Each number is 50 + 15 x the weight over its row's rms, rounded and kept within 0 to 99. Layers, rows and columns count from 0. The size before them is the row's rms in percent of the matrix's.

# layer 6 MLP gate, 1920x576, rms 0.107, rows 1551-1599, columns 0-47
092:40 47 56 46 27 51 42 50 39 97 57 39 33 62 55 51 43 59 64 58 52 43 57 60 62 59 42 53 38 76 43 48 47 54 36 37 32 52 55 42 56 36 45 33 32 48 23 56
100:61 35 57 39 40 52 36 42 51 47 34 48 52 57 51 19 65 45 62 71 60 40 55 91 63 39 39 37 70 46 54 79 54 43 57 63 55 72 41 56 51 41 78 56 30 34 62 42
105:49 53 52 41 47 32 61 74 46 47 68 64 42 50 34 50 47 57 25 41 55 46 39 62 67 62 34 48 43 32 66 42 52 16 62 50 59 46 76 80 59 58 64 66 46 48 61 52
098:73 47 55 18 56 73 44 60 85 68 39 50 89 36 25 39 58 91 57 67 67 67 54 52 56 32 56 59 31 68 38 45 36 44 41 44 36 63 45 39 76 21 49 30 29 28 53 49
101:45 69 45 42 45 64 27 33 38 69 34 53 24 49 66 65 39 55 37 22 39 56 39 54 30 64 52 41 51 64 41 23 62 57 77 35 42 71 57 38 41 55 44 35 29 38 48 57
097:33 26 70 60 56 73 54 44 37 41 38 46 60 64 35 69 86 41 72 72 45 28 68 51 55 64 46 63 64 53 47 41 37 40 39 69 57 94 68 61 24 71 38 35 39 43 37 60
110:40 59 47 43 63 39 39 26 57 42 81 67 48 43 19 49 28 58 45 38 56 33 38 61 32 57 48 26 30 54 34 65 65 38 59 47 32 54 33 43 36 53 50 40 73 34 36 51
099:16 44 80 67 59 43 60 56 43 49 46 55 45 59 58 64 76 27 36 52 35 78 50 49 49 53 59 63 64 37 77 70 22 52 58 55 58 74 62 53 28 50 71 81 37 60 46 40
104:53 68 72 49 60 53 51 54 40 79 35 53 67 38 90 39 40 45 71 52 30 72 33 52 66 62 50 27 49 73 55 66 47 54 88 40 69 19 33 54 55 59 48 44 48 41 85 56
108:43 72 42 41 66 43 53 39 28 52 69 55 22 47 32 41 46 67 57 52 52 15 52 46 44 49 54 33 66 48 53 45 47 50 50 51 56 57 43 48 52 44 20 58 44 35 56 25
093:67 84 55 45 52 43 23 55 48 60 26 63 36 38 84 46 59 31 56 39 47 61 34 58 57 26 50 83 57 67 03 73 45 59 87 55 30 44 50 46 70 27 49 35 56 71 82 39
100:31 71 13 42 68 50 51 54 48 76 74 30 58 49 65 76 50 47 30 43 45 61 39 59 57 49 54 51 10 41 39 77 27 56 43 83 23 53 49 62 41 49 45 58 55 42 42 49
106:70 62 69 13 52 59 57 82 34 55 47 53 50 51 59 53 34 35 27 69 44 53 58 45 44 50 43 60 38 66 71 52 37 55 53 62 38 48 34 55 56 80 70 53 33 57 40 49
094:51 44 49 80 37 31 51 40 55 33 57 50 20 73 36 57 78 29 39 49 42 57 45 47 67 60 74 71 45 37 39 46 53 67 65 48 58 43 45 83 72 74 60 31 47 52 67 58
099:40 49 51 57 49 39 66 57 57 30 74 42 35 49 54 36 38 43 67 63 40 60 35 73 47 58 59 65 18 50 33 32 56 40 33 60 39 59 55 39 48 48 43 40 63 47 82 52
098:56 61 51 65 49 80 47 60 36 69 54 58 43 75 41 45 23 59 54 42 52 40 60 42 63 60 69 38 48 17 79 47 48 64 02 53 35 48 37 71 65 61 29 48 33 46 18 36
109:71 40 59 31 53 45 65 44 61 63 60 48 41 51 44 41 58 37 45 46 34 57 56 50 52 55 28 37 47 36 12 64 61 56 21 54 38 76 54 76 61 45 35 50 56 36 34 48
098:31 48 46 41 46 48 35 62 67 54 56 67 44 51 42 40 38 50 49 25 55 45 57 73 39 50 27 25 46 62 36 79 48 52 52 65 66 37 59 41 49 33 43 58 38 59 47 69
101:52 42 39 50 39 39 39 60 70 61 73 53 39 37 46 51 47 52 90 55 45 56 54 64 29 33 39 50 43 36 56 74 55 20 57 69 31 55 51 79 29 39 40 48 47 75 59 52
097:53 62 54 35 46 45 67 57 54 31 29 49 56 50 47 62 77 72 55 55 21 50 42 61 22 66 57 35 35 29 52 44 51 62 50 56 29 59 54 51 44 44 65 61 39 29 44 35
095:38 76 62 36 59 61 61 56 33 43 40 42 63 26 64 50 49 53 68 31 47 42 41 26 36 68 55 62 88 69 31 44 46 55 60 54 80 33 52 33 45 80 40 20 58 36 32 56
098:48 35 53 64 48 74 38 38 48 62 73 59 57 51 45 54 53 55 48 60 58 32 41 68 68 58 66 67 57 47 37 22 53 43 74 42 72 35 61 54 54 55 39 51 59 79 67 47
106:77 69 75 55 51 49 84 62 42 53 60 53 49 20 37 62 63 60 53 37 50 50 55 46 19 40 60 27 75 51 27 40 77 42 43 42 68 49 67 80 46 54 68 67 44 76 47 53
099:57 56 59 47 58 67 25 54 60 79 24 38 48 76 69 36 19 53 64 66 54 40 54 54 78 74 35 25 58 48 44 61 54 85 74 43 65 44 37 43 40 43 43 63 34 55 23 56
093:44 65 31 54 67 32 73 47 66 56 12 51 38 11 39 34 57 56 61 57 41 52 23 63 50 47 90 32 46 57 66 49 48 70 39 72 42 49 62 66 72 45 53 28 58 37 40 52
103:49 36 64 47 40 73 38 47 38 73 76 26 40 56 60 74 36 56 73 46 38 21 57 40 48 38 38 32 52 75 47 62 57 49 51 18 59 62 72 40 57 43 58 34 67 74 49 62
102:39 50 57 28 47 32 45 34 40 45 50 71 57 66 47 23 52 63 51 42 63 35 56 57 34 39 45 45 37 41 54 58 82 74 68 67 59 41 62 52 65 53 42 38 55 40 39 52
107:50 71 51 41 49 50 65 78 40 71 27 52 73 35 46 38 53 52 81 42 37 49 44 46 37 61 48 37 38 43 66 43 41 32 26 56 57 64 64 47 49 70 48 63 40 33 71 51
106:59 45 61 39 41 46 52 47 30 33 32 35 70 84 64 45 46 60 40 54 61 27 52 70 66 66 55 56 26 64 66 52 60 64 40 72 60 53 62 38 39 49 72 80 68 68 33 68
089:31 46 84 29 56 37 21 65 47 46 64 62 39 67 46 65 50 92 33 52 43 37 60 93 50 35 56 49 40 63 40 57 57 43 63 63 42 60 24 55 85 61 80 22 68 65 22 71
095:53 77 60 61 31 66 56 79 67 28 74 56 73 68 39 41 45 57 71 48 36 52 66 67 63 75 49 35 60 63 35 65 62 39 25 59 72 35 67 39 72 61 59 43 41 49 60 47
101:48 48 87 31 72 26 31 57 41 65 58 30 48 60 50 54 37 55 45 54 65 59 56 62 30 45 42 41 42 45 47 51 51 54 53 54 19 33 66 62 49 49 65 12 58 54 88 78
099:19 57 59 49 37 52 25 61 59 37 53 53 56 60 48 65 55 35 49 56 25 40 41 47 81 54 44 51 91 29 63 27 48 72 58 33 59 17 57 39 41 57 57 41 34 55 59 34
107:59 82 37 69 51 50 72 67 24 71 54 67 48 67 70 80 51 22 45 45 49 56 20 36 58 55 44 53 40 69 42 53 58 62 81 38 53 59 58 53 32 37 66 51 56 57 50 49
107:56 92 58 29 71 67 38 60 74 51 66 83 82 53 47 54 77 31 52 60 19 44 68 35 71 71 72 73 43 21 28 43 57 50 34 53 36 76 27 53 61 36 06 57 68 57 47 41
100:39 51 48 50 35 49 66 42 32 49 53 26 65 58 53 30 60 27 49 27 42 69 54 35 49 59 43 47 50 46 52 25 28 48 42 35 56 53 10 44 66 43 42 55 54 43 36 28
098:36 53 40 72 56 23 59 56 40 38 60 27 47 49 49 88 20 41 70 49 31 56 53 84 64 60 53 52 32 51 31 64 35 59 49 57 45 12 50 48 52 47 47 54 45 40 45 84
091:55 67 53 62 46 73 35 61 50 57 42 51 63 20 52 69 70 57 45 51 55 42 82 57 43 52 48 54 39 45 54 34 30 44 63 35 45 63 45 59 30 51 56 38 73 12 48 45
108:22 46 32 44 54 66 41 63 44 65 42 66 49 12 50 45 41 43 85 52 41 44 48 45 41 47 28 36 44 48 56 60 58 80 48 46 49 63 45 44 84 66 54 50 44 49 65 45
104:52 42 20 47 61 30 52 24 50 41 21 40 67 45 59 42 71 36 50 28 10 61 41 32 54 74 35 38 52 62 57 60 76 32 54 49 41 27 40 59 76 67 27 33 46 58 46 45
102:53 67 67 25 29 52 41 57 68 69 66 42 56 55 68 44 44 53 53 56 47 47 35 73 46 59 34 52 43 63 31 41 38 23 43 35 51 67 83 52 24 48 70 57 75 58 44 29
092:68 58 30 75 57 51 30 48 34 63 46 48 52 43 35 48 70 78 58 48 41 30 47 54 33 48 33 63 68 53 40 38 42 56 68 52 50 66 32 84 33 77 61 47 28 51 50 49
104:31 48 30 34 66 64 42 40 52 68 82 63 45 46 43 61 54 36 38 49 37 54 65 67 54 59 59 37 36 49 51 55 42 61 61 50 70 47 20 33 46 78 28 43 65 37 52 19
099:68 65 23 47 63 58 56 47 56 38 54 56 79 87 65 82 61 70 68 39 75 58 34 21 34 57 70 58 62 47 34 37 54 69 49 67 55 54 43 62 52 34 56 46 56 34 57 38
092:25 28 56 67 45 65 53 50 40 92 47 46 24 52 30 29 42 50 79 55 61 53 63 57 53 39 88 54 24 72 53 37 23 65 45 58 77 46 53 96 24 76 54 45 74 51 47 51
092:73 53 41 49 59 57 61 63 54 42 40 49 43 33 54 32 19 61 42 45 64 55 35 62 43 53 41 42 57 49 39 46 31 62 68 52 69 47 63 32 30 30 39 56 46 67 95 73
097:47 70 60 34 57 63 52 54 66 80 30 28 39 38 42 37 69 73 55 67 61 40 38 65 66 54 42 26 47 46 55 20 75 71 80 50 76 27 54 74 52 41 57 55 46 37 60 50
102:64 34 32 51 33 67 34 41 57 31 29 55 77 78 42 42 71 37 76 51 50 39 27 30 60 44 43 44 36 47 51 46 34 78 63 44 68 77 34 35 37 67 27 78 43 60 84 33
099:44 50 13 54 32 71 62 55 41 52 53 62 63 62 61 39 55 31 29 57 58 44 42 63 32 78 24 64 53 46 51 44 41 44 52 57 56 54 47 74 78 46 39 52 01 44 56 39
# layer 6 MLP up, 1920x576, rms 0.116, rows 1551-1598, columns 0-47
093:35 61 51 54 15 52 36 61 80 67 57 67 29 74 77 38 42 35 57 64 62 47 52 41 62 35 76 43 63 63 61 44 39 41 18 61 37 69 57 44 58 17 36 38 44 57 60 57
105:33 50 66 31 40 32 71 41 42 69 53 49 78 39 43 48 46 65 85 62 62 54 39 38 85 64 57 66 54 51 42 57 38 52 25 44 49 52 60 53 71 57 43 49 45 58 48 60
104:49 49 75 47 43 13 74 44 69 41 59 61 67 65 29 45 22 40 69 73 75 40 27 44 48 46 92 56 47 60 75 57 31 66 58 60 62 57 44 70 48 60 49 54 67 39 37 57
101:33 68 44 59 53 37 73 67 25 30 54 44 14 69 34 44 47 53 23 26 42 46 76 52 36 50 70 78 30 43 70 31 58 52 73 56 66 30 58 48 51 47 77 29 81 46 58 63
098:31 35 66 75 49 38 53 44 62 42 25 60 38 17 58 26 54 62 39 35 29 56 52 29 35 40 30 41 49 47 51 42 33 50 30 37 25 82 44 36 40 59 20 69 19 48 51 62
100:47 61 54 57 75 30 69 67 42 47 62 46 59 58 61 30 23 54 33 43 69 82 23 17 50 35 58 45 07 67 27 72 46 41 50 77 50 63 21 69 43 54 69 50 63 59 54 47
114:55 44 51 65 56 54 65 52 64 78 30 40 31 14 82 27 35 63 53 63 69 71 62 41 66 45 56 35 70 52 47 63 45 46 49 40 35 51 20 29 48 62 58 64 34 86 57 64
103:00 28 60 42 69 40 25 54 46 49 46 29 41 76 40 66 46 64 59 38 66 35 39 49 45 68 41 31 38 61 30 55 25 69 33 29 32 72 51 62 42 69 70 46 44 58 49 48
103:65 49 71 61 75 35 50 54 60 47 40 53 49 40 91 64 31 50 53 45 14 64 56 47 68 51 46 74 39 42 13 68 59 38 81 43 37 41 24 51 51 41 50 27 58 58 34 45
103:33 68 68 55 57 69 52 66 45 68 47 36 56 29 62 55 55 38 56 59 30 43 73 55 63 56 33 51 49 85 44 49 87 46 42 67 58 81 57 50 25 50 50 41 63 35 77 37
092:40 54 54 34 70 77 74 61 38 90 47 55 69 82 73 66 64 46 57 38 34 56 55 31 56 59 33 55 45 50 62 38 30 70 62 51 54 75 48 66 43 64 73 62 43 71 51 48
099:71 38 60 27 60 53 23 62 38 64 26 79 32 29 55 44 49 70 57 60 33 38 56 40 61 54 52 45 58 42 52 73 64 46 58 55 39 85 60 52 52 70 43 70 32 62 44 46
102:54 52 21 33 52 67 70 35 82 49 58 44 47 41 63 76 66 62 71 51 37 43 49 35 48 45 27 33 47 57 35 52 55 51 48 75 70 47 55 40 69 56 72 73 56 62 32 35
097:39 75 34 45 66 70 48 34 44 99 66 54 60 61 63 57 45 60 68 57 58 31 27 58 45 44 43 47 46 75 62 34 51 52 48 46 36 50 75 44 47 45 39 33 31 49 28 70
103:30 52 34 69 51 22 42 24 36 49 31 17 48 56 49 61 82 45 58 42 48 58 65 50 50 68 56 38 63 62 85 37 62 36 29 61 48 38 67 78 29 38 41 79 36 73 40 60
100:44 54 28 59 58 49 59 70 50 74 50 63 59 53 77 39 53 61 72 47 43 25 51 57 61 49 70 37 61 43 45 23 43 30 49 45 46 48 74 58 29 62 39 56 58 47 43 48
111:29 74 34 55 53 47 22 44 54 51 51 44 40 68 19 44 43 66 40 34 38 22 58 66 52 43 57 32 38 50 96 51 55 45 68 53 49 58 57 45 45 41 57 43 49 55 64 35
100:59 65 47 67 62 45 86 74 35 43 10 37 45 62 53 33 60 28 41 63 03 53 49 36 52 53 53 55 45 68 60 47 50 48 40 67 54 16 05 70 59 62 61 51 44 48 51 62
100:64 47 14 68 38 29 68 62 48 61 35 66 41 43 57 33 27 38 25 35 44 59 66 45 59 52 31 68 41 46 61 47 85 67 54 75 34 34 68 51 48 82 35 63 43 31 53 39
101:60 43 47 37 91 28 45 60 72 38 17 78 11 67 58 47 50 67 48 45 46 56 63 59 70 46 27 46 47 56 71 57 68 44 50 50 26 33 34 44 22 41 54 57 70 17 47 53
100:41 64 60 53 21 36 50 53 38 42 52 48 46 54 61 60 55 25 71 57 51 63 48 52 44 57 64 68 51 37 63 60 39 53 54 56 27 52 36 20 32 74 87 61 38 63 35 57
103:53 45 42 61 47 59 38 37 34 28 55 34 55 32 53 46 28 62 48 52 36 55 33 51 63 53 20 71 61 75 21 41 52 40 48 32 42 38 85 65 64 29 55 85 49 74 51 63
102:42 52 39 20 60 69 60 40 79 64 28 53 53 66 44 71 54 41 70 56 60 57 45 48 37 46 61 42 43 69 49 32 62 31 31 68 29 65 56 33 47 37 65 54 64 44 44 57
099:19 71 51 56 04 42 38 61 35 63 56 49 43 31 44 41 51 34 35 29 41 62 58 55 43 41 35 52 44 52 35 66 47 52 11 77 71 41 46 86 61 77 42 59 62 68 60 57
095:57 57 59 71 48 48 56 73 66 32 46 25 65 35 45 66 67 61 25 56 50 36 12 77 37 44 51 53 47 47 61 46 58 47 53 34 58 50 43 56 40 30 44 54 52 71 46 35
101:48 55 45 34 50 29 39 46 44 50 40 53 47 47 57 75 43 51 50 49 50 45 29 42 76 52 41 56 22 51 38 52 53 60 48 24 47 37 11 39 60 43 54 67 36 46 63 55
102:33 56 42 37 59 18 57 46 33 46 36 66 36 42 35 43 50 53 64 62 44 61 55 09 61 76 40 26 42 31 49 60 78 71 42 72 55 43 54 40 27 33 54 54 38 49 52 29
106:55 49 53 68 60 33 49 27 35 73 39 66 68 43 75 49 70 48 62 55 57 37 82 45 50 59 40 70 68 62 54 63 49 41 52 25 57 50 36 44 30 52 60 19 33 42 50 25
106:33 22 41 49 51 33 43 70 23 34 49 53 31 39 62 53 55 55 46 63 55 51 48 62 60 54 53 60 56 56 26 39 67 42 58 65 47 62 45 50 21 32 28 55 22 50 61 60
094:50 28 31 45 64 35 53 62 50 43 45 34 62 46 46 49 57 34 29 59 57 58 73 40 62 60 53 49 46 69 51 45 58 50 46 39 47 52 58 39 64 56 18 37 53 51 54 52
097:38 48 49 62 51 58 43 58 58 30 61 59 29 79 60 39 54 47 66 39 22 42 42 29 51 59 39 54 63 45 22 70 54 28 49 46 44 31 53 52 48 47 53 51 73 30 78 64
104:43 57 57 77 52 32 60 50 60 47 17 83 79 67 56 76 60 58 69 47 38 99 30 49 78 63 40 46 48 71 58 61 78 28 52 36 21 61 70 38 37 30 58 50 28 44 43 63
096:41 77 58 49 62 63 44 49 31 60 68 52 70 43 68 25 51 64 47 31 79 42 67 71 55 40 57 46 54 74 62 55 66 59 36 49 68 58 33 67 57 46 61 46 79 55 42 34
103:51 43 62 48 59 46 62 49 44 66 38 37 66 57 62 04 49 45 74 69 72 28 64 48 48 57 42 52 65 58 66 61 77 70 21 43 54 55 54 46 53 32 11 37 35 64 40 46
104:60 61 50 50 34 53 69 49 30 42 60 48 65 31 35 63 56 48 49 30 49 60 63 69 47 46 35 59 50 34 65 43 57 31 38 68 51 52 49 65 58 19 56 33 46 23 52 71
098:58 58 61 46 29 49 44 58 67 59 66 65 29 61 71 24 45 37 62 14 25 46 40 56 39 58 35 39 20 53 45 28 39 99 47 58 59 52 73 35 62 54 75 74 47 13 55 35
094:61 31 60 63 51 57 14 44 35 57 54 60 74 63 35 53 58 43 74 52 39 51 56 58 52 65 49 40 76 26 44 39 63 51 51 46 45 52 67 27 54 64 65 87 35 46 34 38
105:53 66 69 69 54 45 11 21 74 38 46 68 48 45 32 25 37 57 50 51 49 62 19 43 62 51 69 37 35 52 41 70 21 67 43 52 32 47 63 65 30 41 41 54 47 46 62 39
105:66 47 38 52 45 41 44 60 44 56 40 47 42 55 48 49 30 58 59 45 63 62 39 62 76 41 52 56 04 41 36 45 53 40 13 36 44 48 73 64 54 55 49 48 35 54 59 49
104:46 62 35 72 64 56 58 58 42 48 68 47 41 51 67 14 60 43 45 36 47 33 58 78 55 61 49 72 51 40 48 53 36 42 40 47 33 41 19 61 57 36 18 42 44 26 58 45
104:35 58 73 40 47 37 49 26 39 52 48 63 32 61 51 55 27 32 62 49 43 85 45 57 45 37 84 91 50 54 68 49 45 64 08 66 55 44 61 58 78 51 50 39 65 57 45 37
096:65 75 51 43 30 62 39 50 74 39 62 90 30 43 59 49 61 39 63 60 65 51 53 53 48 52 68 61 55 55 66 61 48 53 48 57 82 62 58 52 59 28 55 30 28 50 55 31
107:58 68 39 54 20 41 61 45 45 44 59 71 70 83 50 49 62 12 44 60 47 40 53 36 61 70 52 49 48 57 43 26 63 70 44 67 52 70 83 39 51 56 87 40 69 62 50 46
095:76 54 55 62 39 46 45 52 45 52 64 52 58 46 79 53 39 47 62 44 48 39 34 70 65 82 79 30 36 48 35 48 48 64 42 32 45 64 56 60 48 18 20 67 58 31 49 50
098:60 45 64 38 44 66 39 50 74 68 52 40 72 77 43 51 54 28 44 42 71 46 58 47 63 48 39 44 67 69 39 65 57 39 40 50 51 67 66 58 59 45 53 41 54 23 71 39
092:63 44 61 55 47 54 38 51 33 77 39 35 33 56 53 17 43 43 48 62 73 60 40 54 47 30 42 24 60 39 65 76 54 86 59 43 84 21 59 30 44 59 38 52 49 60 40 69
094:37 48 66 57 42 31 67 45 41 22 45 38 43 51 51 63 32 50 68 49 49 50 41 28 51 57 45 64 45 71 28 36 54 55 51 64 44 57 54 41 59 62 58 61 76 41 44 66
105:25 56 24 36 40 31 43 54 58 28 35 49 46 49 28 32 66 67 21 39 41 37 41 66 14 45 47 35 68 33 39 45 25 52 64 45 57 57 25 64 48 47 24 25 32 54 03 42
# layer 6 MLP down (transposed), 1920x576, rms 0.114, rows 1551-1598, columns 0-47
082:60 26 37 24 51 44 56 41 51 27 57 46 55 69 53 31 36 26 62 31 58 68 44 43 19 62 30 65 46 51 77 50 41 49 41 57 45 29 42 60 54 47 43 45 41 57 17 50
098:52 76 19 48 23 60 60 51 51 49 42 59 56 43 35 53 25 30 61 75 42 44 59 39 34 40 50 63 43 62 53 53 64 50 30 49 77 44 78 47 46 51 22 62 66 53 42 45
104:44 54 67 36 31 72 61 67 65 48 34 49 51 28 49 38 44 66 36 24 35 39 44 31 51 57 56 15 07 35 52 40 23 34 29 53 54 50 20 63 61 32 24 56 71 69 49 51
104:23 38 54 58 44 23 45 32 33 42 50 72 31 74 56 49 64 29 66 37 58 47 70 47 75 65 36 38 42 57 28 32 34 70 45 63 50 21 32 40 63 65 60 77 61 44 39 61
099:64 53 24 36 52 61 57 53 42 65 60 65 47 41 56 45 71 49 05 53 38 64 33 54 64 44 64 56 86 34 66 47 32 37 65 52 48 64 36 75 56 48 47 26 70 65 48 50
101:31 34 46 50 48 16 58 46 60 81 59 36 17 23 63 69 52 55 48 44 46 47 47 57 47 64 52 62 34 60 28 45 63 26 60 58 41 49 30 44 17 36 57 56 47 61 42 42
111:54 62 46 56 60 57 56 43 50 58 35 43 49 51 27 53 79 35 34 59 72 54 43 59 47 38 52 50 59 51 27 54 44 39 35 46 53 15 44 44 59 40 57 53 31 34 36 62
101:52 31 83 47 76 53 31 33 42 56 58 37 68 71 43 59 69 45 45 49 57 62 46 44 66 48 45 81 64 46 48 54 37 52 57 47 13 52 44 76 53 73 55 57 69 53 27 64
103:35 39 27 63 36 42 29 60 38 52 45 58 34 66 55 87 53 50 47 54 56 75 36 55 54 38 24 45 69 41 46 58 44 64 48 40 42 58 47 58 62 73 51 69 38 60 42 54
102:47 66 59 47 56 70 30 31 55 32 45 44 49 52 64 73 71 34 36 61 60 69 62 42 56 72 59 56 42 37 71 60 28 53 67 68 55 46 89 41 71 42 65 73 70 81 63 59
104:48 58 47 39 58 25 36 88 29 67 54 55 84 30 26 83 72 52 56 48 37 61 46 63 48 54 35 47 42 44 51 43 48 24 39 80 48 71 67 55 49 65 60 69 42 29 23 75
100:84 63 67 37 59 38 47 56 44 37 46 41 54 40 47 28 56 35 71 53 47 63 50 67 51 39 41 79 68 80 44 65 43 59 37 57 41 47 83 69 53 50 64 60 35 53 28 47
091:43 57 45 25 41 59 36 63 51 65 78 60 57 51 40 61 56 51 34 65 22 50 48 41 33 22 67 31 39 37 53 39 54 54 52 56 73 43 30 39 41 41 55 73 71 36 56 61
096:30 31 55 37 54 61 15 70 62 45 41 69 44 26 56 49 31 46 52 64 44 47 48 26 44 31 51 38 51 45 29 42 48 73 62 63 56 81 48 45 66 44 37 66 34 32 31 37
100:27 65 56 72 37 66 50 32 48 38 84 49 44 53 58 31 40 70 41 45 60 69 63 48 61 61 45 17 49 58 41 49 42 49 47 58 59 47 60 47 49 73 75 62 70 38 50 58
101:42 44 47 67 42 44 41 50 52 74 45 37 73 28 41 74 60 57 71 27 33 83 59 43 75 39 52 66 67 74 48 45 34 31 42 35 68 37 47 32 51 51 49 67 52 55 27 30
095:42 57 53 63 37 42 20 67 44 05 38 52 65 51 53 46 52 50 05 47 61 74 63 72 53 32 54 41 34 67 74 39 69 31 49 32 52 67 65 42 49 47 56 51 52 60 96 27
102:34 30 75 45 61 65 31 47 53 45 43 33 40 68 47 31 61 35 47 75 49 54 47 64 53 75 88 60 58 47 46 29 66 21 70 71 54 61 56 41 49 49 71 23 18 36 77 37
097:32 52 42 55 59 42 20 61 63 31 35 46 37 23 73 58 52 35 68 89 32 41 56 69 39 45 52 72 39 57 31 34 37 59 48 52 57 40 64 67 44 68 51 62 58 51 54 54
103:57 46 52 36 40 42 77 56 75 42 12 50 49 27 98 47 39 38 51 49 28 37 84 59 91 63 53 63 75 43 52 69 49 49 50 40 61 27 53 45 45 72 42 44 56 36 56 42
101:48 47 63 66 51 70 32 34 52 43 58 43 93 45 55 33 69 50 56 36 41 46 42 14 50 53 45 48 63 36 15 57 44 61 53 52 60 57 40 37 34 61 62 28 36 28 75 55
103:38 33 29 65 69 60 54 59 51 48 45 49 43 33 68 60 67 51 40 32 62 43 60 35 61 76 61 60 41 58 64 67 49 14 48 64 34 46 57 10 59 46 83 25 60 64 44 89
108:59 47 72 21 67 38 76 53 48 61 65 63 56 39 40 51 56 53 51 54 53 59 42 62 37 42 36 33 59 61 35 32 68 57 22 88 59 57 70 47 78 24 35 43 48 55 35 18
096:85 47 35 60 38 47 89 51 32 40 80 89 54 36 49 54 48 59 62 14 53 77 47 54 67 62 81 65 55 35 67 55 34 59 52 47 58 94 45 69 49 39 71 54 37 60 45 51
090:64 54 35 50 47 49 61 54 44 48 59 71 32 27 51 41 45 68 51 36 73 47 42 41 71 50 28 51 48 48 52 50 29 39 73 42 56 97 53 45 44 55 60 59 40 41 39 29
105:57 43 51 22 49 10 58 53 55 79 60 49 41 58 49 52 37 44 39 68 64 56 29 63 32 66 46 81 71 80 45 56 72 48 30 37 36 50 34 66 63 44 43 50 47 39 62 76
105:47 53 60 50 33 58 83 58 77 59 58 53 91 55 44 22 33 49 56 50 57 63 16 40 66 51 70 57 29 43 42 38 27 61 46 43 61 68 51 35 47 36 73 77 28 38 64 55
110:56 48 11 22 60 57 43 52 83 33 20 61 64 30 35 47 57 34 54 56 48 57 30 49 66 67 42 67 39 48 38 45 36 39 38 38 72 38 64 46 48 31 57 62 78 65 42 39
101:73 55 51 55 59 60 49 47 36 59 48 56 40 48 43 61 24 57 58 64 39 46 75 59 75 56 62 62 30 53 74 40 57 66 57 77 47 46 29 25 47 79 68 52 48 44 64 66
093:71 42 54 30 54 66 67 40 40 60 29 47 41 63 51 55 66 60 55 42 34 69 48 25 35 45 60 41 55 42 54 60 60 61 62 55 40 40 56 67 42 31 49 55 48 32 99 49
096:54 43 44 42 73 60 33 29 51 43 20 61 31 34 37 51 46 31 36 67 66 54 40 35 56 77 45 40 36 59 84 43 68 52 70 58 71 47 56 75 43 35 35 31 51 56 69 59
103:32 34 56 34 45 64 76 51 58 69 51 39 23 50 28 56 31 60 38 47 67 70 42 43 59 34 65 60 37 55 62 51 50 28 51 24 67 60 58 67 42 17 47 32 60 55 51 41
099:53 48 70 60 40 79 42 28 41 59 55 60 76 43 71 51 57 80 67 32 34 53 44 44 39 39 66 41 47 91 21 60 74 43 53 59 46 57 72 72 41 65 59 57 44 60 61 45
102:47 41 42 37 46 97 54 40 55 44 46 56 57 36 52 63 49 64 62 31 59 62 45 61 54 59 48 51 57 68 43 37 64 53 63 56 75 59 45 62 67 79 42 58 38 66 58 34
101:32 56 49 56 59 59 39 53 60 59 62 52 69 51 45 55 61 64 96 56 56 24 50 48 52 58 89 55 43 58 40 34 76 52 42 56 46 70 12 66 31 66 41 57 43 35 60 38
099:45 27 43 50 32 52 52 57 33 78 65 54 26 51 49 46 41 18 38 42 53 66 38 42 50 83 33 37 69 27 37 44 44 71 53 72 52 54 36 71 51 67 57 46 59 09 69 45
090:55 41 41 59 23 65 59 45 80 38 54 26 11 57 55 50 68 67 55 65 59 53 68 49 37 47 56 21 76 31 51 52 63 54 60 49 44 60 48 73 46 53 51 62 51 63 56 62
103:55 64 51 41 46 72 53 70 55 63 52 55 53 34 53 70 69 55 30 61 55 62 80 66 55 56 56 31 51 47 52 27 39 50 49 20 25 59 49 44 48 46 39 59 77 11 45 45
104:57 22 39 71 62 44 63 46 69 45 49 46 57 75 44 51 25 59 45 42 49 57 65 56 42 31 55 48 34 40 50 38 45 48 62 57 66 62 26 63 47 37 51 35 55 45 46 30
107:49 21 62 59 52 55 54 60 34 55 42 52 60 60 41 35 43 48 62 62 45 52 25 17 94 29 74 66 81 57 33 56 50 12 47 23 31 61 27 68 40 71 57 41 61 66 58 43
104:17 42 57 39 60 28 51 74 54 36 79 57 49 25 56 59 56 57 66 77 10 42 30 41 55 48 30 84 73 48 50 52 61 41 72 58 57 46 32 56 37 59 62 21 19 40 61 56
093:65 42 68 48 50 16 20 41 62 55 61 88 14 44 47 45 76 59 53 89 58 42 67 52 59 58 33 45 38 48 55 51 42 66 45 61 71 71 47 41 56 63 52 36 38 51 17 37
105:42 62 61 70 56 49 26 32 44 39 57 67 62 50 63 61 62 54 80 43 51 45 31 46 53 58 45 57 76 64 83 72 71 57 54 62 29 75 53 52 71 66 31 21 65 74 48 62
095:67 39 31 45 52 32 51 40 52 30 42 48 59 73 38 00 78 64 45 17 24 36 42 46 53 68 37 41 60 56 70 44 67 58 36 36 64 60 67 67 46 46 71 68 65 20 51 44
092:61 75 58 30 43 33 61 35 35 39 46 38 47 27 47 26 49 47 35 40 46 40 35 71 25 63 25 37 40 35 62 46 45 39 53 51 47 37 58 69 29 52 78 55 28 67 62 69
092:27 55 65 52 60 49 45 64 82 23 28 21 37 83 65 68 63 06 76 60 54 56 52 73 43 28 47 67 55 49 21 54 21 80 71 46 10 43 41 29 50 53 46 39 59 63 61 59
097:57 43 64 83 40 50 58 57 59 71 51 61 47 56 72 39 49 40 69 63 45 45 27 44 44 58 41 50 33 60 20 53 30 51 54 62 52 45 22 18 53 39 43 59 40 69 63 49
105:45 48 45 45 46 43 55 55 44 30 22 49 40 48 51 31 47 37 55 72 64 44 37 52 36 57 54 35 64 36 50 21 74 21 43 43 50 40 50 52 68 39 42 55 37 51 69 60